Each number is 500 + 50 x the weight over its row's rms, rounded and kept within 0 to 999. Layers, rows and columns count from 0. Numbers have three digits each. The size before them is the row's rms in percent of the matrix's.

# up: layer 2 MLP up, 896x224, rms 0.277, rows 662-841, columns 96-127
# down: layer 2 MLP down (transposed), 896x224, rms 0.262, rows 662-841, columns 96-127
up662 097:586500399597423530527465481529511524532457512514343487525440470508586559489441505523487457537515
down662 092:563510526507496557462485543554560465464591537371391472470508563476530547549546537593555517457534
up663 102:435385484465521529425449565540430500517527589459412470451496474551569519505630472469512428544516
down663 099:481510467543461432496460411432417592441502480446485556568488553515491554458521456484406456569498
up664 093:596551550493532519540553477391388515561511493565543459504460507466608472511578483551530398490467
down664 097:501404431527539498401452496513555546490534476455615445562435513566543463495492417558429539420497
up665 100:557506473464454444516502578563475484477476511521562498477446484543542539569536597515445460508446
down665 106:523594466532561447488495440541477502497493507424521481561443453484488520460568547416470509499469
up666 091:490443540554455489500572448546491560540457498452459443618478430502579619447504497410427497545382
down666 095:515515547540471475463538412461456532422444463426474573537471457490607481523487564497498513516444
up667 101:413515546512502365568538536589560524383453536572586457460478544537588472519517515469531548555479
down667 112:408521547486545381472546560621456549461525545492513515438540529494437445531524492421516502487466
up668 101:548480445449539569494557533504501526441526451447537460565506532480514503424495559508545465458512
down668 099:511480457523527568489438432514427478593575516616528492635493562493561459405551596467437422450494
up669 094:543567497457542524438507576432526505518425577520510418543484520546472516523589517416438507634452
down669 088:505525593528505495541511438509487504578586465524443502458590569539500533590442514615467574473557
up670 094:508590584493550533505429549464481475566503497467507487464480529502476473599515567552563519493459
down670 103:429547483503433557466506568592417491480523497448524459503459517415497418465497530577529535518486
up671 093:535512446529368486484535481519522467494443444570570487521436431503415483542487469494446609506517
down671 086:495541436626505414439405467522515512515514525529507492531577518438491518391491553559432446542538
up672 106:496563539494439508435579464485491525550523483438558528446424499567423424518536505472482472589447
down672 109:525505482487559496451584530478441447539510495502517537490405542453500460489498448490470629512447
up673 097:470510501457515448433526512315514457474519436493628493516549499484489525508446471519466382483499
down673 101:501481478515575436463458608380553497461541509565509582478521479453533594478516479560534435470503
up674 106:408527594496611537467535556532490461508466495453551518501600524464561526598445479489487447492521
down674 109:517497440448509543479522491582489452474564577455485587505574511487558563492537591502516565483483
up675 124:404520482487443530379470393586471455565484467413480515492584537435457474551543569561514481478503
down675 125:530516465550482472519437472484405500599544419490558575527515436508540486522598539546492470491557
up676 094:505456444464421473532562557416557529472541584470485383494537512564484558351564540494563521520490
down676 100:532525467584517451545544570505504529576469611505462514444509512445488556441528431580442511593472
up677 100:410503520561580463482482513535454505494347422461456581516531393475446527556530471475538467493459
down677 103:489432511502637470461589490519461510541477464519523427545499409479425446557468489453495429385531
up678 092:522448618524595490537506510451468518525455456612447541502456513440570520472534603446559531429483
down678 092:575474598465598509586538551514450467484515545566437603513499471495505556448593558540574473458468
up679 095:477537534505520521406453512453468574470449571567580446501455372540608508539489568535470470454471
down679 095:477526494638548680501454468514522519479601556481534539425446469484539478611510434578487444486393
up680 088:516396510525529382453492511476462455481542517456445573520493468386490478570544548554441528522488
down680 085:540514537449524547448461493423519497447471395477538541445446482502422460415537506526545616448560
up681 096:506517507463592576382588419476531492481450396496580521505557565494430461483434571600516372595491
down681 100:529431582443503529439580454478415511508528477576565551504443441445487415411455567415553512484484
up682 106:497506465384466457455554489632509498575561457519507567379545440507559404492485499571504535442500
down682 112:527396377479451590511539338525469528542539530474502468549401544458444514522398474538465529471537
up683 086:510576563492525482442513465593534530588481460484418451548473453523547432596465497489459568412501
down683 073:375515521523575443436413496491455491392535566435526517428546498455380511478556511389453539588425
up684 100:568543556463471578567551439510467526523412557564579464568568554502502496496555508428516475500528
down684 106:593478567515463445552550437538486453600486550545519460562530552425506548481532593437501503504546
up685 085:484498587425447485466414688482520510505491511480459600525471516440477597446544471469524584451558
down685 082:482430434596522590453564390450466502462532585579519511497429534427500452612533519493478487539442
up686 108:482517564385510514429489492453510540547425559527617498537523500520432606484522566476497440523471
down686 107:444494534512547527539501475464489463500488458461523460537550475393530511460519496539424514506487
up687 106:556430579400562449440458480497502429593491377595512472460554469514454501571584464471542475552537
down687 102:490384560379473462456475487501381507580380457477466501545462496518516526474473415513513563481561
up688 102:559538524479484607477453536541540494532474477510489556481477396558440487399543578454501478513433
down688 106:547553505505475579470448497468468552519504450568518471524508558567537486452494474450520544369428
up689 095:582503515492499559515451443486501649529655507414521543516490499454464459566461521432535524586503
down689 079:514477460486464520477532526409460424499396452595574544555497444538546570505456439484428438450533
up690 100:502488511522527533413598640523515525478496621477441433508509476418483549564547423539449468513463
down690 106:402411529592462493491516562531431519481490649563462513440486521485417578554509469618433510421397
up691 090:464505477537466485481462517482589476527387505497528527548468515452454581552615544380440463451480
down691 092:526570444563465533482529486452456451541496471587439592599612455504546514510539527443474424540444
up692 091:449542551526507477486585432399535473469475456538531555548548470486490454490547405535461495532487
down692 088:507502496511499470514535510425553431521498375474476477590470510487565446574533522524498542422570
up693 088:470474415509471506462619489446483451479532453541542517607391447443486422485620437479513447504512
down693 084:537474510437471521590456475538495562504505513522491474550508536498534521481605498433418510519529
up694 095:625529526451429474482528496562534527485464533485522595504561542524460510479583476499466526414485
down694 099:472481504499517513450469460470551492434529516533451496549571506392551473459489344595497518503541
up695 085:609629580484427481491480526452548530477468450540443462575505425557523509522419581406465544389518
down695 078:403482426559531574544454471509482558445548469517406446491498514457524598599425531554447519480500
up696 104:497511461492465475492502456488506580481388476536604470476571497544523422566436504465560573568439
down696 106:445466510440502484496461546535488554481470539469525458448415586529493464506553495438532640553467
up697 096:521542448517443548494513545494522463477536456633473518485620477557538599501547405446492474460534
down697 094:491566486533483424497553472447557462497579627562437562398429529550492531431513499424538488535497
up698 095:439459458477526427478502565559466497485522591453545495427533578523454503497491504468488556539538
down698 108:478518533476428526569602447493478494521473429512533489470457509519405491464432437470389533519528
up699 079:535597560521468460497492559468491427449508459519462460593447497534557501512471461481530505527542
down699 081:505532442550451512479461563582480483539505492438493557534543577462447529529554506513524464518616
up700 101:544469435466462487532488600456505507523598438538375500487509647520555441518640468462497374501494
down700 104:546517507506459450486509514479420585462530562553472498530489587443530531524478492462458512546436
up701 108:533442512624518457475453486462510580520522534588433522601483414429508485503498563539536515541582
down701 110:508408586553558478581539524443508562482452569515450549520486536461446521462513538557428548520457
up702 115:463544402565524424504481439405443554486510531593557404640603516493571470550534478458460458544518
down702 121:416530397552454461508454474403422543508520494480560463538466470472489502552479398476488513496593
up703 099:413569491529494498492497545454527500459454507455543530546567420512522518453453463590499556470385
down703 105:470474492519455454493575482442550562484456471520548518451517478537591513546507493480458472570387
up704 098:458510468479511421515555432496481410505459496494518476521429430446517523434395506460445431536558
down704 097:597552455456467423539581519470580531433529554528466520443529493479580554453486513525482556506528
up705 103:557379467491505428505451455511530454493541412429565477446528471409485480513506431534520457510518
down705 109:497455543623512442496511470536569517492544514414553449435502476449531437459530503492534566495474
up706 099:536513543524505523450457504505475525422470536533389485507466473493463479566489465492415471458486
down706 100:553547516513556400396503408470523505412556589501453487478471447497575530511493489520409560428498
up707 097:525490553496509506478501454423432493492551533448547566517568458512492487536530442574570456478522
down707 098:484496420456505521463502413514580496498521524530498456510488520457557471574433508472549441557536
up708 091:509540473555478463518440468555526479388486496488503512495396518560489497484435454472502548471511
down708 085:495474414471502428456396491550545561526455554546457554468532517455514601531460549476520558483491
up709 099:515431560550563528403453522477504543459422433547438416549475478529470505551443528402497456596460
down709 103:453443546506611506469464520544544590557382376585420526531445454547513499544472479534542428588434
up710 100:514529470396423549450578457454546528470448400576434407484442463461503450498509572564555526507485
down710 093:504513448586592498574568481543504501395509467469510529581489592558467552607392476553521539509487
up711 099:522430446533524512499491556471443479530515525562588470555591499526489542481509486437505490523503
down711 092:503455487482553455436511572492426420549550558543574424464535525458503597526523548435499522509472
up712 102:537546642559496443510485538553510542386451516407477486504463443463479602546514504583486503510421
down712 083:503503421615502575447487484506500530570545422505527462500524548576503408501504503449544571469511
up713 104:459624533426568470542476487458444462454465590499528550490576421377588469475445500483505497439488
down713 117:516534580494489482521489482524455541439474572393511447536611556505553566578593528411517580467503
up714 099:457540487444465511467479523485512517529525535627593522542468497438503551446372507538447465483452
down714 101:445508589541412474459427507564521582488579535533588480447514528469523522562428492606396518498507
up715 106:464556481478470603498515447502545508467512489426485465441479519513542532548624573493562511480463
down715 111:487526518533489470504435439568537587467456527465472452503439394507483523515546532537474437445438
up716 098:626504512521409411464500408454566475463480416496518537539498415520534492536569504499556440526482
down716 095:515510523499497481606367464450518478554396446524527389485434495530476533555443459481544503514446
up717 099:550417573495502465503491467453519492441432526482535550492524490500417535501516449498465561543476
down717 093:451489489426584457479477527488511449414451606518517619472478540498434569517505490531480416550424
up718 089:518522464524500421508495548477446541539533493496482497538412511491499478524563463486494561470491
down718 077:509481577512524498528518477505413477559584543484553559496456512485531554486539527509581521517418
up719 104:473481557502468535562612471506513526432538483468444490491465392508478485512436537537512379497527
down719 096:491488522560574546516494444513483524539464520502452451502492576526516491546445464530429445495516
up720 114:487572505431498489422437462483626487543464491402503574514480502478526525416509443523526456440555
down720 120:547447454508492536535428479539536515520513499524505506541480521513513506517615587480427543472484
up721 102:483497546583536464468533555491521504430552544425478497418508510525528453452514493581559573512603
down721 097:499547408580532444582386510520557533458443569447452507538520424447519466412466519535533551536501
up722 087:456499400473478542505501446634518483525423486522413519597495557521545470561540528477398521517602
down722 075:488419377559516631476412497405452623464625520535528492486514486450381390486543481439509530543492
up723 114:559407563547404569466487439511503536539481558515466605544522486503410573474574456479531544491584
down723 106:495466568515550503450490476531535521372504528524495480548485537431457529503508461427480534506470
up724 096:442528535469485512490446455552462554506538457508565600569477425500484537511523421471518491479461
down724 097:506515396445533476491577487446444466508477472447492559431553464526482444585524582501553467513490
up725 091:462549455465506561459566590553544448480567545436598442522414542543547470461500465488461435387481
down725 084:463415528487496444463494414436535524509508574610475480508539516546480632454513538578436517523469
up726 073:475509436493483529522584471495448646465570483473578528517460524484478531430544449592525604512479
down726 081:516555489521426534532406529466434432436475437437389476537475506514523533589474464480514583513513
up727 097:484580553394470561436514472440520426602521592532468544538506574551508418553465446525452530610440
down727 096:502442528515485503619539509530531421534512553488450556546548537517531497464438547500505515492454
up728 096:413399501456462599560421545522586560534498492442520515540509503557504436492567570468467551553533
down728 101:511562388486457482456433446544631509533491513418518575480466508534543446480451547413506489451588
up729 108:501527527548461518499551508545570511392522564547479586515542557505476582490549578531544413504589
down729 115:514584554541440522494551445490447447439558510452467512546511501489538526457532638552507465533447
up730 099:529496477563472462540462514486539447471475525395531532486524426513511559575448451429467476491444
down730 106:548573434548567500476538571533521424531487484453447420456411540492588523533460459488467394491519
up731 095:540473540509475469587491557425499493417488430472559485502470501567409455494404564514566496459414
down731 102:496468649491524536472427546476566541471467561485488489528402504488464459610475507490507482552401
up732 102:476558557460455566444557487477507476503500452534450559509491500584577435460483499541443490490482
down732 101:495529519463493537524521532595394491498559444437539542497475440564533410455499484544445444473416
up733 082:582627549561581540485510414478357441482582486417532485445516481483563505500474550528537540489471
down733 084:490410373495396400462436511591529516472529436492581521527484515604460503562394557372587475505491
up734 102:618597401524449521464486542447544351391498538424507498532586510531584458417424564505481491402487
down734 076:384492489432516555530591526489501489563423477503423491467425486472362503499512532518503454570444
up735 107:563535434507405588431461466506455519441527603566458435561466546424501486478485501547547459520459
down735 110:483519534436463486521473436653478465423506433498460544453519530499462473505431494426460479384487
up736 099:535559478569468449558521477485564442534522432403403514509498537459534471496482528535384474451566
down736 097:518491512531508457486521518464489494482467508466486492547487520512507588382516560508518617409514
up737 098:459488528517484501533510523494480623462443437512601452542562455507373487530572480486444479474537
down737 109:529462599530429546527531515449456573476562533524583586530501536396509488496525513490551512603477
up738 114:457419469515447461533506542561402452511539535518481495599604459476548415508547531515436596576461
down738 118:472515447571476448545463530508520411503558551521440530516536580502496418474545559522475651532490
up739 101:520612460478437545515483578492516484588370402500516450475581497440492459502530469491534489489518
down739 088:503476425621491550547451599530478467542530546531472595512529525520451566503574539513489584424512
up740 105:511529519485507533414441473523444518524570529515492528453439466493519468527461452482551472492485
down740 088:531535507474368432449445487379531466480496581503535524520547524574516429536514507447520524614540
up741 104:501517611477473517474505480509499540588522543451475459511485479552458441495562464534520512532442
down741 101:476534535540553623525490516452372539499500438486445453529535538407450488412488431542578544548474
up742 096:440509529513475576486473498531505464599563498597484492466452492490560527480580456564506497526414
down742 106:514496487515539623503446481538482492510533473588383498483520427453591570519422452431518501414461
up743 105:425543606493489478494510431511478487474532478505453550433401486428528539568507521577447409422505
down743 109:449509526507446456521427502407565508435568492403530461464454441462482540456421517463490542480561
up744 097:378467519451519554505480527466450517450465548506610485537596440481481444521515537434469453474513
down744 091:524500545533450459557463580546506436447539492603468480536493561494488520523514490540465437559404
up745 109:575535522510469457476494426579559574394541485489471544503492525432488508481524551557509432554512
down745 110:435432468532559513529511443521586568586564441541379518424483470494483559541489545473502508472538
up746 092:456385479512615422468556492440508466475551550481465515399539463475486465514525435603475505434586
down746 089:507610523524534593515438500516443504504523678494509499486522456535489507464508466472457516504532
up747 077:546525517456452585516506485451487529440453539451511569504508496540470512535412466440524464476590
down747 079:464561467530486552445471518479448519571423413662576550529524513453532515532513451454452442521531
up748 101:534525511547574533475526460549521553384476564506454440477508492462626581543472519534511442410534
down748 103:439528521515489548530493476497512500507578579579509454514593533455569443476474427599513485490477
up749 107:489413495598538407533565416511547512528479549409574400459507637497475447497499608449603450445507
down749 103:443470402511557506444513487473383503487555509555497480426580478491530537448513431536529514529502
up750 091:605540482485530430555566537523541470521466446530423518504445464513517481551446527462557388483481
down750 088:444506445492524508414462518452487489494537522459356467521563520400509540500468472560589520548538
up751 107:529407575507502525448464438588566508474486475522442423547448513490510491459545433478569398436483
down751 108:536424507398512522479459516414521578502506510465452469524379523582485562530554542419436472523539
up752 106:523602550608496463558598492491542531430569547389498484500476512544482502562565595476434500521475
down752 108:560599533485458549464550462547543519522448535362510469498540520542564505482543538507493549576600
up753 103:552457486508443552528441491428536475538451567460499485493549496449538508547518454555440552494370
down753 098:463521450509475523448500527460535474429575499569474544436511405484420545516472505491501454550527
up754 094:446475573496375483531535419497588438595494473468487594501519471494535450515504472411438511511510
down754 093:499479615502542534495404538521432509546548599523519604445572519455525462454423567503452516479516
up755 105:423553559455574536549491442483504464558459442444462405501724458379490458447494530581573552547484
down755 109:465513479484574463481440553471489494527560464439546504404541411522464435478482493532585465479502
up756 110:427432518468476429415503468450555550568438493469502495532471503442521569519498529564489524598518
down756 114:466496476517425404488573534498559537546510578428495497456466522489475535590511549583455540448487
up757 106:550515403597487504502513519462504518500473472493526490570519532404494467505526499538517483467555
down757 112:544470457532482562475454497548518566481464546478495464485569333383506436526495534548458552483487
up758 092:510504420581473409619501492529501491507519437510418560548444466528463468541567488472481426490527
down758 094:556383461428552511532545480451490466506571440442483557458417479501539460481457597521580590581458
up759 110:575588558543502498492535414543514506492523448441457518494468513496579491457484487533511420512518
down759 109:466588471507527491448434518491508482406588515392568437464448505493419462519613505470506491499443
up760 099:410450460487496474521485480470435498542499444550440459572532529576491446550482575560513480455498
down760 094:478530555478599424530507498510461497473461565528547461455502483564579503530474583625581582511503
up761 096:567436559543417469421554478558605524473442436405477545412571433520536510564484545493583420553552
down761 100:563430528509536644482447484472583479512538561480592476448516496500483495505449467533531556443611
up762 071:465465504457509484387447518464482498512479558506593529539552562456547463515487509552446513495503
down762 080:597559515644511502538458507487550524459450425449524476549585501613550516468535457601498530519402
up763 094:515489490513491482443553518468429507481495407535485481551510498522614573513528461418481465538415
down763 089:523571510546511461494519476440502521464498432582520545503452501569550558486458510559488511573452
up764 092:453554520448501490404533595527485541524437511549474491512452467550602526482580454535608516587499
down764 093:470468564414501508552393422611497598500541542538530384506511565482461537528576641491446556456451
up765 104:395554525617518497417465630403504422437579508467445406477535447537512458547451558524535514479402
down765 106:446525514504490463501516532425517501466535514479463527421507541478409492614466559432480436491560
up766 096:551506429461473621526456550471548466453466470508512533576502467500526497513562395446534522464532
down766 089:543455451497452430446494557463477558582543499416537501500513485489550426532472429478472491589445
up767 091:576505516447512463438520520475564462471428505548559492470512452563557530508593506549518524512499
down767 086:541556499560542479379535514457495567441496516490526537436558501548530497497569512546538572498483
up768 082:460546523420464502417548477517463549488503454604548560511462526534449571483551509466497517508482
down768 082:499465492480494534492518460602480488465440517599466489502460362422565429445495528501480431497488
up769 103:432459430470481380505465539485493475521510535528494497481467520513534489524532561525582478533477
down769 091:450514559534483471455515527555565579497489536525458561495607545537475586528551519473467552473585
up770 095:533529554519505537483443463592526558407486506566467520522519424489526529443520482498451470472507
down770 097:486545503504412471514519563478506523466513546410517490475513406462550459501425478479552466535412
up771 096:427494471494378476487515487545569429589461490508527534491502504492551526470396549482544491463471
down771 089:442467456520476500455517493477491488570437522472478498496479459524581410445443556550518489508529
up772 116:443536520523446486542474506380471622524501450481482444485603523540528454483503499609542488529440
down772 119:462451422486543469525573401517549476549417477637527497445507462566512581404417432508463402453500
up773 111:529571452543481409528450439549573444412449428449509451490571586459491508480526586517457504544531
down773 108:513449486464501541533594531518496454527523599509487512485605562408512504630395631503578461537493
up774 100:478586561522431452510567491444598493476501557476468473496453510425500542458392400534450493532531
down774 100:564509464485404443490557442496487506520513471492497502518632574460535464542510493496442519471538
up775 095:654492446497481526539453512467610495489536448465472514430546509513438416449563487540384496560512
down775 096:573508358448430548551498529472491467435493485409518495390522462485476478532535511470514506527541
up776 118:470540528412398448524532572490524498536553476489501553551487490537571506496553512528490473555518
down776 127:469579436428491557568466432514419486518499574501484533557477478509499591467431561524529467459479
up777 092:503515506563525463443508567490524470488488506522507552536478522521466576426464534611534590560556
down777 101:517589514436464516502469611394553473452418406382504455501365498486576519479460562481450545521559
up778 085:433585601548555556475482517480509461416420461512495547629459491561552478480523496490582534474470
down778 092:507551568500562552505384464478506575462472376519451470521488487522585568515569516458547516476497
up779 093:537547505450420414459510469504545532408517420506497541527557524436507509535473522442460482490413
down779 099:500594539478522525522517438561550503432436440470483442558493500454450470456488600455582459531442
up780 107:449434505519532526453484480505514636440508596412404497490625557397460443584517460418498585504503
down780 085:550579477443442549509546546454525480500568485489504441402481470547498551448531513424477452503429
up781 113:509511567575507412491451542552503487475470510477541539500509477458478493506444393486488458556482
down781 119:470574574527514410512445534556508421523545560544548571526449451447492518580437401463506441552546
up782 102:540484459469453645535527493463573396521507471541449557544536535585490447420465519536455529485432
down782 104:507462452475628431551492543472436450521532498460555522457485572502569432467468419486503474513575
up783 105:426546519549487490501524515477442501597398409474576513527459487497434565521545456532507472490544
down783 110:455541521512536510498508465502533420585463507471427467553411469445528545487495488561467480536570
up784 098:408508482503470526509464487480514505467466445456530456601468521528569500490518522503511461559545
down784 108:397399516516556444517481468458488464484496494448494518512335548549482446503535534571454577587486
up785 094:571467543447599550433491560524454476509552465511491425457435521469454441559495463506559503447501
down785 098:590445391497497524494490423526445525432493604482489433518430463432504403466466460555517436440489
up786 099:479603456615549515425522464558552516474547499466487566528436562500503508480546469438541524556485
down786 098:487447496465455503478479438481465478487542480501536513472560460463523454564500512541418482490442
up787 095:496427531460512467506491544522549454466490420503466427523484471617455419564483478503483577470523
down787 100:519474570440537534512369558534530488394501486511471497436512503534421522463503497484481535506546
up788 091:509548416453466536427537443475456461607428467439530425584442521491523474452473468474496434485548
down788 097:482451451526508491562574385458487324501516573463551484479499531511510568562416519535474505487503
up789 107:529514563357541469584468416466489583467433433533518458556399519499535499508561423482517467508484
down789 108:484415590445491572660471493548525500492525531559566420605513542446575543605516466425493455481405
up790 096:472600521566451438508594499449458575478523457439470488503477510475512531504491531413493504469556
down790 083:534542533446475498487533581517528471479514412461425513468497482529468419581419559561488460422574
up791 106:556500453508443407447447455441465478471597504558479597485480546506485478527393537555589474490434
down791 105:516454460432475482497484499475473501502464514562544468531448516566471576439532522395518551506538
up792 086:417485540494474446471391397561422441491511475498537482564569474509552454580454519496411447507443
down792 086:462562574478494529510498510559442522553491395511468406511522532565557482407491608463493454591504
up793 102:478478525566453506493508601495561520481506433517416450546447465455404524525473511530492457409556
down793 106:506450470562520507449552552492444539509580482537368469530410432555458485445470552500443522488481
up794 087:539506542587531546347521432486540468536448561506463508552597500496465554491544551532516390450562
down794 091:456395546600663470542501482431471568512510477477467503442518564535582538526475510643429454405551
up795 091:470413553517403470467497478470546551460478498503525520511480452531477455545449529457546534575528
down795 092:513465366572459469491500414438449500514525483500546526461468510555535428569509481384477605584450
up796 084:567513503521508547577506501544558467442512476460493590507472427496555534504479561501567468584497
down796 088:553558462477471571507470490510530460561499472543542523483479495466563514501514485591583504610518
up797 097:552506523483473448457615559479418461502468563505509436473467478564535490532507522512453594433504
down797 107:522407546503451500528545544541493548509491380531424556498578442487549523455474563520534506538488
up798 117:458557511498506413441473480407448474398464452429542438489562477449499450541456470456498473607420
down798 085:546419497510569602566550434572520507530532486496531540520499532565528550462427473568475533355519
up799 107:589451521526384478476568443460486480572421531471529526492571604587485603531362612424449517492517
down799 095:639445524544462442589507434466478494448492464583482524448449481585567534480527490543475477494504
up800 103:447504465538588438517518553447503417452517502499480493477446518456517543594414523565562447460534
down800 110:465609506470458486523400577504552615494497534568428566410551516484422443519497517566473576468519
up801 112:522472491458533492476579541441497556430432510513516541476486510511541488484496536376530490435522
down801 114:535513500449490463433550531500556648507421500575501485490507563522479445435455514430556520444548
up802 117:479592514588580554447531549395473460551490513546605491503475480624464512562474518538524484463465
down802 120:516497576459499473622518447520509476442424471461453570482550466393484480488569490495484507550507
up803 110:558607541513582449467573527423563417434459484502454504462599500479508366482535433481467530605548
down803 108:469563576552534479484520551419485443496531536501420600493518403588406487507470423509481534485558
up804 087:507525497445414468468493525545506467555434486515474525529506483391600542507537602496445515479511
down804 088:465560665465546574602512445496516454516502577424464496414538551623408583503514512553460471486448
up805 105:464567581602452497415590489491547577479475530524526555592470491491548549539507465532575433561496
down805 110:507520531530480355462642441447547558497607584494409549476514432464550487526574480499559529520429
up806 107:509457446447463482473540505488520505490500550538486462470461488427386539538425453550544497576488
down806 101:528512536517462455511513446419597535561508509536472589544447584495498544445558424591530539471504
up807 097:594545471425508460464523543506450491564572446497591521449512460554465482527460491508481476529424
down807 093:554437564499533498527559499531432492545540384491528538531444480545457514520492518471469462521590
up808 088:551452541504521482348527485475549533534502514480468529446544515427437552524437471470587518544469
down808 100:528487586529503439514419527551514552562517477514406455464577455465499512497485468512480497506530
up809 104:360511511402444539399476572537464556600593587497459546470428510517475448492463485527542436460535
down809 109:402509470494467458499416558541607504489574562497571487446464476611496516479541428429496475518486
up810 121:431557632484501513458491395552487465656523475535586509562462477450480460488460532449470511549619
down810 129:475545537460506486439580492501501532485458456510524466466551419391555477494548632470481394429528
up811 098:453523500451476475488472534485584511409568489456485563517511408536472568493539421385525485511569
down811 093:488450434424533529537459467442533534475491549439512517426508536547612523475560487482521550431449
up812 107:454527496514492384514523476441444501474488490504465468548443474492550505513474554456484541547501
down812 104:552444454426516504503484496480506503515410508479480462522520510554561516518527466407526508526442
up813 101:515420502501448524428449541472562478498543553526536537528475521493575562472433574558559474436459
down813 108:575417544525480451471432491393540510491504557502598501438502549434494593439531486460512443460440
up814 088:497528557453431440507572576565526546574522479442519520489573460514517512423462467473442489459519
down814 085:481443510561513540475443449561445497505469461548538467479420508594490476552490494578573476505621
up815 097:544514462548512446534461544560539431493493574586585514520429494438468552471450487382497496479516
down815 101:540447503469533473468517551519504539511440507554467554496541432463600463526478468562601539502545
up816 091:496473455555465542463431504612498528477465510466420543477432492560456497544533475501494541563515
down816 078:536514547564549415488460510480553456602462514487518490541570498449525517413457559493457542461391
up817 098:447550509513437378503497591532548551403513516533444509479554537490498464523556503429547435523600
down817 090:505435577517572518492415473534476631471480565551513578489517550486559583496465496543474406488514
up818 101:428532458544590521446449513527522572491524476371476525429509492478542463472473553483517473533538
down818 110:509494511432539561522439509564494494499498446392570526519462598574532506459455522504389433485527
up819 095:501504516421480529467475441433502551569494457564506563506429448490470434454514467440499550527556
down819 097:488489506445493617569559552506430512381479526523589446482496575558445429409580498497526480567491
up820 094:514540552419491483507489472508485419402469505477503438532409565413509475498483490556568540490507
down820 087:540492536645479563514549471452483472511538506542472494435578497522500395478502544393443493534397
up821 106:606537546559409482565471474548529467507505470475392491557501518449478519560517526444506445599469
down821 105:523531481680392481509443441439453565519497413447445552462445517478512507528501500468519443661514
up822 091:420577505505534451478469509473471521537504547541484479443496505527536441522465463443534512580447
down822 085:565430561624546483488505533632468503516483490474487479518490515469541513528452351510438528502444
up823 108:454486466462513569434452459626507540507530525500518437463500452595520485456498502431450424526565
down823 106:532547444505445502434446415571407491500481517555499544498428504568529464477542573425533383511583
up824 096:458484486501403497477518540474501542498613453459434515475513516496459576492448669478623495456422
down824 101:494463539565484475458434571454462514511512437486548555559584512575484532464514575409563516480562
up825 101:447500598485493580494596506507600500513504493459493461414555537470545462448506559558565511494516
down825 115:506377509530555535545467475502571542461483578472466486429651542514626442494470510580503589463526
up826 098:412543533526545573542541498580496482479387476473504562530500491571375520517424538517512439522504
down826 103:454587405481535539474541517545460509507354514514559536532564513467408514580434546570535526493484
up827 098:477436504477469540533490473514392535498578528508456542522520460449626508578497601605533435532562
down827 099:555538499494509462538495556529450438497539497514498513493520525438500560478464684621587524500554
up828 095:460427491413515627411489457452511548594444525498404588533524499435529500488486472540501420538511
down828 099:494430574403520555495548512464513597587446499430447532546513465530495554513450512581507423526442
up829 098:469557617502457468507447504484530407555393437548477498518534514490543443585477508503583486494552
down829 098:510436562498513501517444481535501416472438442495430440520593502482585419485481519537580452509464
up830 113:477417488529514517462469497507524492377427513517425500509454492532463517425491510417494526474406
down830 105:483542556570558490473407516597488417566479489479440567443537477444443397532461498371488579505439
up831 088:506443467601547479480537436449532435337521553507448463450378603490499455559497596488501497515534
down831 086:488519469505526558414548505530467536451492549445474486521390549443541363536507555512503487520491
up832 097:473490546501536530452518538494460516505454500380492556512547425555471503473486537575479391549452
down832 100:396570581405483561460565511597571448490494521416516447543483477457492506532553459539485456485514
up833 105:492543484451493550428516500457468584542439502558523519473532484493487469523459489529554484576562
down833 107:549523502615532578451519555550463606566444492498550530486470522515487445465439429408520489579492
up834 102:504522487445508454463512514491504503511397594541608425532479509475487531409516472579478459508564
down834 104:500572434554549596484456573545454516520573512456575526465394476512480563512475480535535435595520
up835 094:535484626498409456554477476493491471585513477467551457499500547451477533480572538567596494512553
down835 097:539487519521376491487489542400550431511431518500508462467455579504512583537585434483537482468516
up836 099:540480556437475479497413440492462443533517531563549564519482489516492516473434406542508468397581
down836 103:584503473468557461488469467455527445459495478515456515502438526536477433546497475443495371441533
up837 112:431419499537463390526471503477473530492519544527541474533474467363593477483499466488507485514467
down837 116:464532433426575471458542473502534493552481601490448568438522497542495393509435531537446512446530
up838 096:504538454581463510452475458465453516545550498474408515485404437444528460463471475472389472496523
down838 096:461594481521521492571565569507596484471430465509465533443448416560433527466550425493597470612515
up839 093:514456489502448372509435513451505536489540577479561585453457466534482473474529530420462465510518
down839 086:460444434565559598493504581524446487532532478473564651591573422444509411573486561585472473463476
up840 097:496454525526620505582499555504505479430504495485542532532488523484487428450507607396480450444584
down840 103:463540486516623483484555510467479493504366506471561507550478450494514557458443556469487440505485
up841 101:537453490437504465437393482565487514467447512494474461486534506520509454440506499532553414477537
down841 096:602542516524496508549508458536453536488506472431489499487503529472539435574574563625429389555542